Each number is 500 + 40 x the weight over the matrix's rms, rounded and kept within 0 to 999. Layers, rows and columns count from 0. Numbers have three digits each.

# up: layer 5 MLP up, 512x256, rms 0.0848, rows 250-349, columns 128-191
# down: layer 5 MLP down (transposed), 512x256, rms 0.0852, rows 250-349, columns 128-191
up250:461576520457476492450512597484583496474515473514510519498579551507502399478538439468541561531524492496469476562467551505435475488539489454510521526542396556553466461503468489522529484525533470
down250:567540491507522476477480455556522508467544538421543370479514548386521452536522558490547516558490436525418540503489603487471455478460534501507488524528515518451394459509507524450474529424473468
up251:397522488446487524496609535500484498516551551533513476554508472530484525467488485509502491529474469541584461495413534466486443489436523508460511522442495504528480441506505575541584509507522486
down251:514541512450546451542454434511523487469495481454410548444498432419557460513522607491491467562506496504500415516522498503480504523506550514538449533432401576467529476474523499543503455488510543
up252:436503518491434486451482484493522542495557502532515498459549543492493461550589518556414534528477502548540501465491511496511499470534546552518462524453476412471459490495447524550465496593504566
down252:467510518560492565463530519462502471427491460501469530507501483452523516445463500482510490536541519476464524456524469483506550522533441431522537546476467459520461445543473548460476490467457543
up253:488516434515449476453505478571533551501516590512523482496493430514490461474525485518504518494465511496461497449482555527476475504470492490498465494486497488556576528542456523505515481525457515
down253:515524560499482500501509515520492477536533442452458513476507518562411494499510483468514528514573487531591510508522464528492458520507482440594543477499457588515433535430496503506516495527465475
up254:482481506430509531457467518506573503525500479477538427503471552509555479532525425520457516560454392468525501565467483432522508488459504454587542566556517548541485431476505486518539521513557510
down254:498488580460438423576537506496488534499477430501439544510514418572529445488529455501487522459469447483467586515540536486525508488517482480457548477558495454523474453450545498502540544453441516
up255:539547557449451506477523469473564487432517536509533498467417473486442416425453647596480489552548530513460519507489471510559528503508452591437540583475488469474583566473462486414496576560482362
down255:424515523487469448525549469421541505493484552455470484529504479547618514530466570479555543502566530487486486554400578441615491521501513477579532498462488500516549494490467538452525496471482421
up256:512489547508445533533462495575567556514514533460458497499515412492510415540489459547464473559531462528525490455511505517526464495390571433528531510487543514477480439512540500531447523561469507
down256:561473471456527553498454504507537468534509459423461467532433486503444535497543422459517511495530442478514531565492546531480535563561529512494527478418521489511450519479476533547559418485492441
up257:415638544525501488473532535439533487517587535508555552440523476570463580508527405554500574555479524554514409443486524431406458425489477472452539551541522455424579479446483513562574498461475507
down257:568472534529516454514511514438506513525516542492482522422524523432594487505454499593529517549518509471423509492551535458417463491538417497495479513519518549530548465492526499544445501467469476
up258:538503448489490382545536469517477437496511515545505507495449511462489529544450528524510447540513493422463529548497440519473446515514435551572492503547417474473502515505449527472458447451411523
down258:527488577514516503548500430556498513513525473489479453559483552503458511463490531509508477445541510499457503509533543434462534531498501557530403518471579469508497426540532459566512508426494449
up259:502496451536532407523478477464557517537455477489522605571464473439520482423401515489460436471525465446545454510532475568456405433436557481480556529508492500489500539516523410511547518542476510
down259:525384518502501505488487486500542502477454517497500510428478523479470483525499531447436494555469477532480544489505510550575483559548512503515441547453464507580475580471472474519495520443490465
up260:464537446464441549511542502524555498471519564523526529475536566542467493448509436482490538470513502574464476605526498493616537481528575390506480464470486520443481522519540481569532584433585457
down260:587510510552618515429575482575502554572438494496458435496487514476551375585528405563511502528441452505628615455522399462545468563530494410528520518459517438469521470445574538474508469538493601
up261:523485418505511526527500467569487522556485467474435625489563557542560505526535487449426515561535449503479555487570539506503462461524532468559492623490534562466417520435478426515504559404553425
down261:490440550509550615531420487501512503524489419576505500490395546448537533512482445507415493519502587500549528485574469526452502572505478502479469456413539600475455505462493453482496370479503479
up262:491481467466542517539510494448478550517480467511522457464538515493571527474423419512535506424531441541439538520577514528513467568524519462417472556531504517469516575572498545426507505489493474
down262:498506476536504514457471458495455494405468496598423618494499535511502477515490450519465477533521462510545460466541466467525472544539572560488513414552454591501501542504553449507440473435475464
up263:546466534490476487479502429515499515506443552477511494503483479471500519500514483469539475513554505471471459487457521473515480524545480513534527496481457529506541516553504531501521483513470472
down263:510521507519460458466506592441480539466522500492480527511560610500521472443455494456420484443514585464527503426515553529432529464564529513433462419515524470458432453485465520570543517493440564
up264:499472545435529444507565489422519448512506505559542494517506526556523434516482475573558497549481468547505538467544537484498556565561605494534482502403514543431526559542549454481529454545468509
down264:547441549518452516527450408509482535500537475516477500573544503396471559465482524519571520524547501499501480474479526509472496490454491586526471436438440484533554563457521522415501541456427594
up265:518488508512481508513498489553513459504575580476500581576402430574576503432443486557502480554487498455505501484415434508456487461429530480606497544430514521487465527498499418479457477505534452
down265:422520556538529574516478481640436497498470456432506500521448500511473591527541525571502534468526466473492448548526433589480586500517509555528517524539552468440464455526492511507497404514522460
up266:586517485441451438490562554548537502522525482539542438462498493525492533488487487516544516448506478504477444541507495566538454565537484489475532568500464437495464497447433499531514425459504572
down266:531450532526471462474440454447453499456475517597506455483521445442620446431449505521495514431551600460468483488582466507493471504491530496505526512562478466483474540476492452474526437483520473
up267:506576556500595469478547505506434474557521584450523487483543456544549519536532466502435475477537502481463567527541432463499549528474530517508489495525440550563540514485387494507508491546504513
down267:471502513525398513491519440522527536473476431534524447551407439513514544543501485494541514538506436484529445491599497472500515485478477495490506486515502493491483478469458556507505546489490533
up268:418499428490492416499471470464496495511495399471501516551523546569541468465455440470506513475477524495445449506506536596507559497534470504521512524484547459485468451461511436490498541545510515
down268:464495518492386452554490388605548500583481488458482574591478491532613514461465520471509469477485469504493475493534521533571462429457508522529523455494470508436530511488514484498515523498425470
up269:508503496501491522452496489544492538513388467524516507462544530518531565494498462483506476516532507441503508473566509496477500481525521486517553468490513527549562457521534548496526506465449515
down269:517561547477501516544536482539454435498519531508477498528467452514533512508491481426509443479507486535502451548513444533511535539504563480472488489494472487544450476503512512487495472510514495
up270:566521466515460512553496533479478525463490506476524537539573511451507442506556491520477545487542537463465481512454471485484523502512449537480557510490549511452496473488546515524489524475474479
down270:520551544496436479441461468487497512533536470554539504521538500541541538510534520491499495533528518504541546515474553549497496491428532541442535460457453476509456549465522484470522461539515443
up271:477489432482542499468503467446549560464534484474575438460558525562491447477438444482573483561503397480468556512494462479444555478502486426508552454498529482487538402571467484524522459487489471
down271:415492472585455528500506481537510496518518529515535516538526479530481400485446551480502528500499492450548496558552559454537454603501491569518465517523550545478403495547483565501496463531544482
up272:555537542473487493418565481504500550470495522444565469492482465494446533444502574557516531539554466459521530503534429513547532455494526507486502488531534502527562514520477539544479513469574531
down272:498445429480558507520533502472418498538493435553501532519509491493496584480567505520580454490523504477554467495480489516500467479557461517545496391473492519557514532397496492519415511486478506
up273:473481496534494496507516499526527485486429472527525494537499473492535488545530524512557479446558482542469539504574536459524492529531526400478628439521536492482499504519499469501555508557498517
down273:554533438550431479481508499472517535526495540496471582530538518491503488560471530490472449497514503491548505523459457552485468519538501508501461459498523532508523480520526487493482538470466544
up274:452484500481537411469437537498556487540496483601516476621427543473431485451527520450495467470614502483528493449503500441526509558451535436503531506586481488439443431534461447530519486525476452
down274:508474546535464578538547528458425449567489482506601585504451451509511484497444452480461545534484436531488553463526573483501472454496509586441472449462502493522443501454529522533476526531436590
up275:554543432515477551516545486511511498480501451525527469490486461433517496490603536445421471496497446565534476520548474498526473505454473467539524538496455577514513460455498527461508491529555459
down275:476540567478510493524515522537462567520552552452521511556542477361520488485545512485547535439512602393491526544526539483502492510446557482446504522472504441436504523474548452448486569489457492
up276:501522482437596480553472506464521505508462518515510429529483444475530522502521504493475443548489538518446506560506486430531526457547429490503557544531454513471466521550497525520468485546504516
down276:479532552519422550516521541507511499523442491440498494517490553493461508522541509518552485513508576502511543508510516510477467489415500511489536411446475499509550523461470492541457480494457430
up277:536501477441436563537441487493524480628562462461529494529485503515489551513442542495466416535609421516433427474423488528551553491454540460514518558507514534465546610455529534509531512501555486
down277:516552491584431523530500465500522516467513552549524575535599455475513540500540570569505497481432525520503460429531478539582468577484444523451515481513521531523404368527538490534430449539479422
up278:430539486475472475502482470512542441533527463467591410450456587474501544468424474555425577510554504475534504525507509487555506480488465467522479536593528412496516452477469545488503458572527504
down278:411484428510521409530524474530492450489555431529484480493496546509530462456565427524510579590500475533526460475548439496494423567429536436563558478481462448506557482519513464424435528465593514
up279:470505494489524569438481559541525438450474501612578438557458466456422485529582474449492505547453506473523458578513483514446475555528519486433483502463444486526482482530478530463509501531435521
down279:436514523516520471536540533570481543517481561495517591404581478468497531552623371473468519440467392591501566484488513524524458549504445470517398570463489518546499508475439496491464500472512527
up280:505522459509579509483520529546505477410598586438569525546515525528441433492463445542506462477523500464491582509476492570470455519485457534505410436530538488455493500483524483485527450463516564
down280:451494477432508548463482457508413504494543560572501521484509472528512509486487561469545520517614531530450431541468586533525500544482507528559514534466483463559485468451524510509530519478470459
up281:486519494519511524591474477556501541563508542507504471551540519462543510462512458533493539530539510531471558551506523503527471561520539496530512493534484527460499480485408489450475497464464535
down281:492499437481426480474459565461502506467500432469591488471478582451485542490475534480549501462462515489445439537529515543500525494496474534506575515487555477472499505544461476530524562488498503
up282:480459485487509519516500495488512490566508519421486524541515558500442488485477406472461527545445492488446558440529464445484483409461446493571467475519508470545531477487454561483473501523517555
down282:489528475561464526529459481419497487545533507475436448437533505513510535495461543507495512456491525511524447449509419540502476464521498560507496474483490483492506599474524486544541528527508496
up283:492581485518474540545497459482499463437481529538538507516480485517454491478470584540565498507495542466480502518485465498473521522482480502567500514486447477556471512490499475497553499427457545
down283:481399471565547486450541501507516491443507489554463558530489471509506536503511456524533508505499569501533522461534498505558469526462533473458486510558479503532485486484490518477456494508454508
up284:539508450484438444564453437540479478457480502493476506487519478493511481502489464482523494557505462483552515514500503446525494471514492513524582537518530462519564506537431547499518451467519517
down284:469552516463469465499524477524516526509493514535414464521541468487400514539480543495532481538515528534537509498467512509474453477467427475488508531500487521482464493496518490534494514541524461
up285:484446564506509508518526497519486466504436516565597481535516508531533460485535502491542481544536493514446531487505450476566504534559417483510519417511496495516509540443496537589525445496481469
down285:543508504467536474488489504548479455536504484411408532549514447515510487518464489473509526558515538538525506511460488537506480499550510507476460447540525489409566497497453527499532492555473528
up286:507553466449473559544433550535512572526569514516513468501518483549494489455545481522492501562451445438476543520507515508491500467482430482500530522516470475531468514595473465575376566490464485
down286:499485489488525527484547480497482441474507536509561474583495531496525492522574477546514492435461453459513437494496573531487515518387407489517496514518410490528459479495546500465508487515547474
up287:432493503483491429461469419478504519562496562504504522469509546373559545474508540590483513548493557586473522517590462517471542520532461463566563551498468511492529528504486480495460509582443521
down287:521510457508471500497524458556455474497549540500523449475463525447466481514519515539500535481462554526555470485488454537496539467462494504457456444471535410523528500535447581492479471557492511
up288:528539549490560503425480525452465535495501505543503500518538515498563484504515431569441500537540495492483455471465423501559506483415515487454558475519537433460499489435516487527537491534456469
down288:630531551554413520415533515469526515519446447500497527503468463526522501591554548453548512426555536522567463422507531499581523493507441618403598349542484541498573460491488483470466504472486497
up289:562504468525566519474475541467505477484442469530579535616439505550436518543493500567478517483438487513447461442648469517480542500447493485595526482453466449510476475452530475483496515540473461
down289:491516523467493500486581522548441501552455522497511578515559519512509416570527544504478497584483420495489524619487512491422487501508517483553477503488496498488479390386524513506514473512448496
up290:447509457595488454507548532545583425423466502490498519451511531533516569506449534514565455519529531531414531485495475495564508533524501474521565560478510583462562455409511570510563503542516515
down290:497549671497580588511515482573561516418485477522506444534477546510494456416415565427511568501468467538519519450569412506566553498532490443510518477585533465536505533532445545378458479494500527
up291:531467474502484480504490468511551500482501496469538443556467551447418419551519535543466510480515507427574548542490531493519489548518525449450580481437514542454473495523478491509546529536472538
down291:512498509497457562493514509540451558505500469498539533429520471517595510540507450424467500521447519491498484524562537499478549499469526553479514477469461516483534452513560507452534501551547438
up292:466492496451410519517596467495521576512445476546486482505422469544444575484521428476467493595425525521573548551527474489521512543453605524489530508548460555548517501394515627470508513649492461
down292:461532549430503520487599436568560491505476467515455520533499459537439559515522448502454477489500513534495494499570486470530510486542529560510433493473457502461462506472557506516493506568434518
up293:512493477504494506580559483525488525506552515555465507506534486450520532470466495490545452471529519508482561489459490448473449530459407454520468536489529492504613507484551511524458485548428473
down293:513526522493495425503601484548553444586519512468476523456533462435530521559566492566556507503465516512517440491444542527485508475485569532449497454521496464480470504558533469484474554500515468
up294:508544483516537515558498517496569445438528481559488542502498560570521484488628494467498430555492548505476426518441506468533484431492484466463570493481558464497504421533530526425560492483523501
down294:428528515514494480495468457499476461473583492513533496493526439535505495452514545521424553563482455475487466525459454515527519511611490466500561492545509422533505514566554492542540517531433436
up295:534472515465486548411521522501494444554429504537523566533491450444423447484505471537532535487526525502568484540483506507473515434575520501541469517533476485499516519507525541527497481487569503
down295:476498477473521519517454485536483503489502474550430499506501523486520473477458477489439411454501535490511482518520506536484490510490532499494493438475546532464456505512519407498493521525454485
up296:490545486472521491542458498509505469527505458514510460529498585492479476468492476535574505521530469462529521458541522468572484527462533493457525499504492484529495556479425486523556501477484499
down296:516514493513525498499524540521494454539506516494469526527517500434535489482463515470497499407463553466507496487488491481498518511520518450529494477495531555544513504487492493520552529492527480
up297:522525560492484564481572511481516454412515558463523545469476483559489445522552587463420458497550488576481500496502509547473476465451593497563504514472493556463441467480550511482575491565570489
down297:468542473508515443458520510551480505458526521505543491539473481516525440536425468551560534518511527513528584531485513470492566531537513461481509445472475535456580450529457488544447496524534444
up298:501519510511504578579450505531533529518517523478415526484566460447502503528575459535429516487591481594515559475547540541493497541449458560513496470425551584548496491440509536467473553549461453
down298:511500538502533487507480441491526473471510562446484541484498514464477532495420498488517494465508494477437464568493424555483431461515386484562483496536470456478550422486471474580463495454490509
up299:499518476523513502516544544443552464464537524505485504512502517492507469458469481484497489548477531474440472511473532429527466563547493498522567509543571471455544492565466442489463512488496494
down299:456531447449544502469504475561450490454512549533451483476457486560474560440516553503553438477545542514516493489465491511476465534488447508481501522502520479502525513506510439490475485437475483
up300:457530501507502554412526513467539473524478519490452480462475532551524512519516480534557426449510534620506444508523452516508462459509456535462512479518423451525538457500569478562550442510462449
down300:510487532573517520458505491466501492521587553531479508553495481436505494446432471512538506494531482463529467571506472483498508508451481504545543522526431481532562420493448591495474464458494508
up301:424505512492517483420455467465470525507512546499469539629441499521468545467517536564444474520480525582502507382472445463497534565567526461457508555544562481497539520520440404475510545432511421
down301:530443461518474602497578501419520554541503459557449416513476511523542467468526463441544487511505562405519520533493455513548470470529402454516483450489477538525519507445477510459484445474522505
up302:491484477523547491552450521534449555543399497450517547453479478493455503487488528482464537545404538486548498539528468483559482454494463529495484452511548501521526532522498590488571535535542495
down302:483479538513582538489512425496488485585497477502501497497475544487473527536555442497467459520575503560509442519568501427464507501516558505558485509495478474503421501455432485491495487538503507
up303:511512458486511433546534530580511591493482518528519501499502537504501471439482480493464496540560441502472477525563444564479530461494490492559483490442592525562493511504500453471466520455540471
down303:480485559520457472529491564512558478470452467525495496510492471495510508478500506473478452481553483515500449480524483460450470479425454525460495448513431514530438578500456476447448492469545495
up304:525523431494522496520530514453464484491523542457517535499492478529569471520514531489484452526571521487458549450484484533437527470533504468558518468502605538540509440521451468474492520492512434
down304:521512544530559477496533503552520526524499564565526475474509492552496502464544488540415481504519494486558482512472492481508515444446430471468481483458473531501546522524454492522501524476431549
up305:470516529483530541461463486481522540453516504554566510536453418532461527471522485440512471461460497564527486587485506506424433531541378449498496549469503472503584540440533465524448515516574454
down305:524500563503481449541497481479448514497442474500454491415459450529509498493488516499491509524508487443395569481544537467609450436514504468553479532429445529498442526480477493494582527457527533
up306:431495523489538617494558434507435432550425576567515511490567577586551491514544459475466450484510530533496487529470513504512484466523504481466480561490492476510497508461491473502575470457511405
down306:453505494448501471445492501503512462481383516455465517512487505555487469511460441487484446515500519554481505497499531491475526483502449488469498431565482482432483467545535485554507500525526458
up307:448475505582467516563433437515459498442501506524498535476474538447486494447520562521463489521508533564508519510516496469455425551412439476540516503496569532501551509475576525545491499519563535
down307:468484490520518536492492445501574545462458457539492562515537470566375522525491518464509525496542541503536548552525439489455542432490447433523514478494535498487525502510461553414488464499430476
up308:506499512480462501554465539526564575467503475440490458496549523484604513480506504544500516470493445564477516544474532558525528477478442460529463507480506460535525521506520549518464535567491459
down308:445493464365470586491504444464392469478534481497411616491547546483498547513582565547566459506511537505540518495465523401496484501458437474526505470438490498496501474408489488469438427512499456
up309:486536544485512545507539480479444533508504575505530533526547520463486461563569518492487453587526465481450502609483423465419416437527477474552448489433514525548452564552510536434488511467625493
down309:533529553476482583523470494529492493442474489461516547524552441495484534558473517486555498529501484583514418507427534467472534484528544489550529522499420491465550493494586479534482511588513545
up310:589516523536433499462447518521454441419452461539552501515466540511498513426569534537506506587501510501468524536568476559509474558525521505517500504475468510446493448401462578516511519524466475
down310:514539438472567568448617592430435478466452512485472473433526524441528529504535494422485498415470455503532496465461509601491526483537438504511565439450439476459446481520517584508518509429542534
up311:504483484538506512526521487484558499496476529509463492517493470493391421528487535488507627527504464466559577516533610450394452498527453442530539561506533519544554425503480494484454467520512518
down311:532498500520496463438500476468524568518444488534489548517518490544551496520527478538506442494553470497428453529501528465538498542468478494535469483453555486363527422542505442517432474481501500
up312:463487464485482468448506487455531534446496493490461533499520510562509526447514455487505462501455517509514466547492461492563491492494513492506505498484482491450486425497531511521512516531482484
down312:550481473526532479493526433540526493460509499462527488408496396482438488489470533472526444510492505531497500535485538476494555481522535425529528471545511541543549572494453464516477447534477537
up313:471493536455478611590499489501530562501486512473511562454488523485474533504467472483483502473473431460481491462456497466487514500473452472583537505467541484436566450516514493536576487548545472
down313:518449565512491597563497534456451483521492518586482528426565576489513477516451548506522563405579441481477501493540542527441419490485430530536510538449520506429521475535559536528482462517538582
up314:501485480483464523530495484513507518485486494492534480487489524532465494476526497515504473531486490488433548485531444536497450526479448562471495565471496481527501483495504464458551441560498509
down314:486502474482587480493451508491483506571536535535456443521524470452443483480497474487486483483529514492486508487526538437497477478495466481531475486576492446493517535525515500451526492535467502
up315:533549486462466536531555536610477499559482455470538496450485545513485468497542548465495492516496488466540499511479471490469469477422505547468510501486486478417548501416464463501444534464495533
down315:506501486483434511513447485413497466489456570479548575574530506460460511500489479519528446519507516560568491488475430583509473515504499555455500488569532547585447553520527491446567495420531510
up316:494498483508519566452444455437503582444513464439454510513482519552502454547541464483478548508472452587473537494518479544505444476527403625490457586516511588540524561472594469473449602484483548
down316:453497614513483575494494535515579513544520502507497466508499467517493525443512525503570472449497419524452469440486499493545503462579491510496490510428483447425549486460430485508554499531531443
up317:535547524484521476541514534502485470471534472493523463496522530518414509590507470516463548464467498523484577512530476504457429589504538553508465478488510515569471439478461453511522431517427596
down317:517517493500489365484580594551518538485511386469471524347523566504495451530457551527508512511507540429557473480452499414503414496421467562479531458488560399553553405528567535495486490488546535
up318:578514535422558481469391466498502432483491555523507467543487572473497471481497511442487493428480462537494485531518613459503447493405561404525537394442515494404535536534519506479533550498465478
down318:531502514512503534490507420609374458520603527538476460557403554507538461439452478501573491449507530515500520529595526514552581575472479486475475538459536522430472433509536446429464421508422517
up319:543490453493440492528454509498523528484523515576512517509526464448504477478497537478493495445483521448444515538506534528464479457530536506493491462480478430427512518559496499516505506482431496
down319:505461506564461468491488454509500516510582432527539487457551518514526514528501541496473459456429524535523503508482486566547481472459549513517516440520462505509500523509472492494479529527532491
up320:542463506493498480545557540457541517448527508491466452493482476526480548495490514498513513491553470516500491523537525511468521521455483559492533480499519482511495490478515490501435492487474496
down320:468502532503492447440467557512476528501484523497478488491559504527466488501476524473506481475481521521491473515485525491422492479519478453528422521500495506481491506481541459517525522524502487
up321:518504462529471533536442606537488521467577433464526498490469492434573424558499515512533532540534508478445514518507516510471479534476422464441530470560519457490451557475541517515513475555485515
down321:514385469503503474439479527500550506428521498514450442489536496543469411521513516496533539492492410516486507512540512454478540479456504608468484483500457509565479456488514448511512497447549528
up322:537504476614572445447489543464494521480565496503503628572487512548538445488523470460511506496491577497501521475465508568482540518498489478466569488524591587481460492502410470594511491498496488
down322:547500543525548466474513518424398532512558526442520518562424488521497553541469509475524462526435483502475486500512466507427493492481532523500530574516520477492543501543456570493466513587475486
up323:444497476526514514440387476543521599528589468569586435553528620493504504377477503542478536544510502483524516504493569412516470478571543504473486554479535460464496484474469503532483573488465480
down323:451535495509513497526488541555530559518426495488531544537445395545513543582434475523530458525497528451492540484483554438575506475496566582474596571482497434559472439490454561583549502489481541
up324:464545391529464474552460479522572532549429455513522439496525484553546496498472509508454509510471499520460502480525513531485444561466567446554567475528548485428502491466528512502567482487529482
down324:546538472582457459539412523488438492564471513472430513510559456578558514375509485473485480553495536520543456441487547508504464481476457487576585477468598480413400565522443525558509520516573556
up325:486484513466499476427511565451505495574512538475563527492567570498520489495455473492469521456494526542514464503562497460497544492448573510512585539484523482463397526611509494526510448519521540
down325:484486510535568470488542529541545517530587507425486471415439497507518432472490477485475486525489495538443419411470494485465567499498460446534477549502502539444504512468479498492516547541498492
up326:465544527513499468521503457515453524449466558509552503528515497466576468532538531528449496590553446526481551495495495532452510536545505497513536514579447514472577575451501445462499531512464553
down326:520572437482441536518476486485515442446432502536501518415565502498531550539455451359483511547474497440468568521479485435519492467446480539468412581506489430490500532441491532443459500510474583
up327:449466469461490516492530499438461419441571581549502475454530559494569476477510545545507534438486513399458483596530556464488492585533423409477448513475497605482415526495499393425485579458580481
down327:499499562452431470434492561428495469401510466534476451397574433502516468540484499515553481554448495520508475601533539476537510547508486495549596524468462458565437567522497436464459509454527431
up328:508534502490505494509530534472477427447552527546524503570489445553514416516486546578519533499492522471473456466448501542525495507431434554474518600556464548480498572468524552478467557493552450
down328:433521504496514469504540513596537459445484467473486530497562474456470549599518490522456493443515491447541448469499548579520563501459560551504486559568475417510464461498507429443505471520471447
up329:530457503500577548460438506454555486465530435498449523516477553469504501435543544468416534538568412433513542415522523476502466453517533581534452602510503525501422489460514550584521458549471469
down329:542439468489483491491500525514441578547507456416469509507530520566548452501503442508479530415492407494597520506479510541570479616482498485508531412557460478517548451545484500505481506522506629
up330:479494484531540445539517475505510494475496475406519496458457522510467537525536509499502505487501515505491502497480522520510462528496515520485452457418527533477479507476514423513547523553481517
down330:488483491513501490466463471500468511473453546461489525492511468471505506483458486484488461495487514504489485446444530536473485486529516458498465508507547506445513509469489447503497536521515474
up331:551500514513583543519529433544456593513531557518510531512493515438542513465484500471573460498522546437477529462453505533477486506526466486571481546550497489481482461514441507491481482490500529
down331:454505453496494434527419477518451425510504489492534487479506436567587481539520434483435555613478569539487490521534544501492523519517536536521527448559538500539557522477550513499493468490481466
up332:524442468507591441531531498480494463569497476486588534508488489568461531472505475535521521522459609504463485447510529529480492487577467501447493504535448472482544503495462510472514464443557426
down332:483555422537557486499505488511499568504483514491530516430633525426509461438503553478531512526484529520523491496527520533524527556474425491552505449552420483517515535474500469472423551500452438
up333:548547539552480481532447445458534547531445537558586494534487537462567458526534538598566591503480479519477499511463508467526502474496511451532508539497553506471512500482491461505458516555514508
down333:381462488461527447476454506533515476500448493510447528467486547475506513478472506543466486474497462514487524588503548408558436506472462534461481491468508514441487494546478494493500520516538566
up334:524532516471455545454434520536509512564479508476504525553531435497498513522509493425517425489449517479481477503537452503526527508564433455480512487518477506497519508484521502545501468449451493
down334:492539483484528462497461521543493504536486441467506493501520514492550486567485500448511498490520505498474508434528489509427503537545472529532501507548530530486520523575441421545468471494459452
up335:502571516441438512483536486456558517478451499473564533509462519489531478504479424461508510506559535494489524495497531502473470570501463475491506527508481496483568504511569488466472475533552478
down335:447531511501511488531524508529543450510457519543485491535510513501359561464561583515488502419429549477467522488460537538493561460432497464474479504527536489502455487548550503528466457477515468
up336:493516487483474521507461476482545506514487485510522455493492484472464451491510487563481523475517527481459508454522488490576482471479532552529466515499479464510505518467527490493533497470469462
down336:491539513509489528519474539525468499475472540514425517470550469459480467555485478487481482480438557527473479496494525496497504509505526441496499475502471529529473494469471446496473510535524455
up337:555451423547387476502423495443473481556528572497423488509440551527545534404417410534505539543533469437523499459543428473493532496497583502502547522511512467499517506445501505555497497520530512
down337:517494497549474546544561485484502527520431517462359514467512447505524534472497476528605501492432450505501538515486518446524512476531472583490428510519543538514409479406503530449548538505461480
up338:521523482476503468539483511504540502484521486480491420487498503448519499456490510521541549464491482462471419519544506489543502489508502546550521551498461454507553507488458561521496531511532513
down338:461487513455526486478472454509501498549553500533452526475534479527480507505418528501550435517454482506494543542486519525474463517489484490486458550527473572504526405496477526445505494542483538
up339:496580519559516472492482544436489466441483495481570540468474508508511433523525506553462474489458497497481572502498532529509503507481558484472497565535450568478526455481521512515485472464506536
down339:484518499418491513515482572480493487556449434516434513513532492456543526534523559507438541444438483484554483468516524543461482488538442496481545436468462442575524495456473554469501431508520422
up340:468464475477614527509565427496515464523534508556468463552488485489486487541626520470461495511563469575445574462570411464500452540472473520526569503427543473484480469422548521527515477483583437
down340:463558563455495582504571531514544451475553459484495434542433434508494494425517481432537532535505414533505511518536515487484565405398464498534469537503528469487560429559506500500558488507581504
up341:453497536529479506365529490482508524547513535498521524553530494509543430488528540513497541551454498459449514473558427387534493515523557528486475526540539451524479539462431507489494435482512578
down341:535497479571529517471483480498489452528450587506494492490472540424509487533558500474395551523543574464519532440536537517474505481503497512504502509498540533471529481527510453483534487495577586
up342:578412533430531516633637525541470516544505464513472479503509459520510454512491468539476393599416471503464487503521511479460493398466564499446495473467529504481482560444482481473507458558569511
down342:526495578461456473523526424502460533441519479473490391499537521587476454472558502537450458586448570518525426464533642464468547406473473504555527453520489442574495514550531507466503503525440484
up343:487427463452499511493513455582542516539550529484511560492531454428461495481513489519474481492501464487495543476494481523434516488541549492509530477485477633531512499504533466559399493536482535
down343:515554440452562488499550426544483527503452491538492477480476518483493550555552514407481505405564470472448520539451541575463483438535418570481523560527486476504488413433452463556488533418517448
up344:491453464524509574527529503448534517532441518445479471422558488554429546426518445485494494514501547602416419426491483569495507527450443500518496530514425561514556465487411493479512506429484460
down344:549465460564412468479484498533454465454476406466469479510450512466524514520522539456537466497476376442504465514469486508468440449542514497465446514605575568532499497412450579562490497522456493
up345:542506492459522527476518546461505551465534443514487464492498568438446491463539515432549551442575462455494506538514449474493500487521463466545490520398523475481476497501525594549487480462462436
down345:555445477468536479530466495526546425521508594540497573451511483504480560577477464472454540547456419513512533498485438543519542539466477516472509404495460543516532495501508501456559509467536540
up346:528523470444550519470415413447533542511531537557526475511465539426545493551536548495507559539485350499547536607559467442496478540498480505419480496430556447457517566489471530570531501547511436
down346:475570479385464506524491443532517546545435520475406471500510610513447467519508558422550570526435566498450501520569484516437548509428536552509502467498456461508443458441620453493542512531436488
up347:537552477459491525499557518478527515551504484580535510407502454494479513522432544450563519432501505531491540479515488468486464515502550537415482553482555490497565466485516484484526483488561486
down347:513502483468532546476526522541504471542476434483480474480486500475485529462542502450466521555556511457561556497524513473480495580500493546537444497501526473469429553521500500469502495484515500
up348:568558489427502487529539481518559528473484511485550417467526498489540491514460523503571523523398479480448478526462538496510483519505479453518461575519514466440459459483520486477456541452531478
down348:531566488508545483493467487495468533534475514497613527481466514521506571527503425443512478462541507552531464466498510474510451501468540475463410513484499523479461512515422519497442529500533539
up349:534557529478534430558440474476594485456383407440537493490438549534488526549531525524511418529481475464524461489517444617528449453445398572465489544440501509513522525491482483524519528495484454
down349:457509519510474513515528498460454567470514558461499467494443520455532528547491473513458489566527533493512448531513552506500510494505536476514517438453521472510434574487558487534510493455585470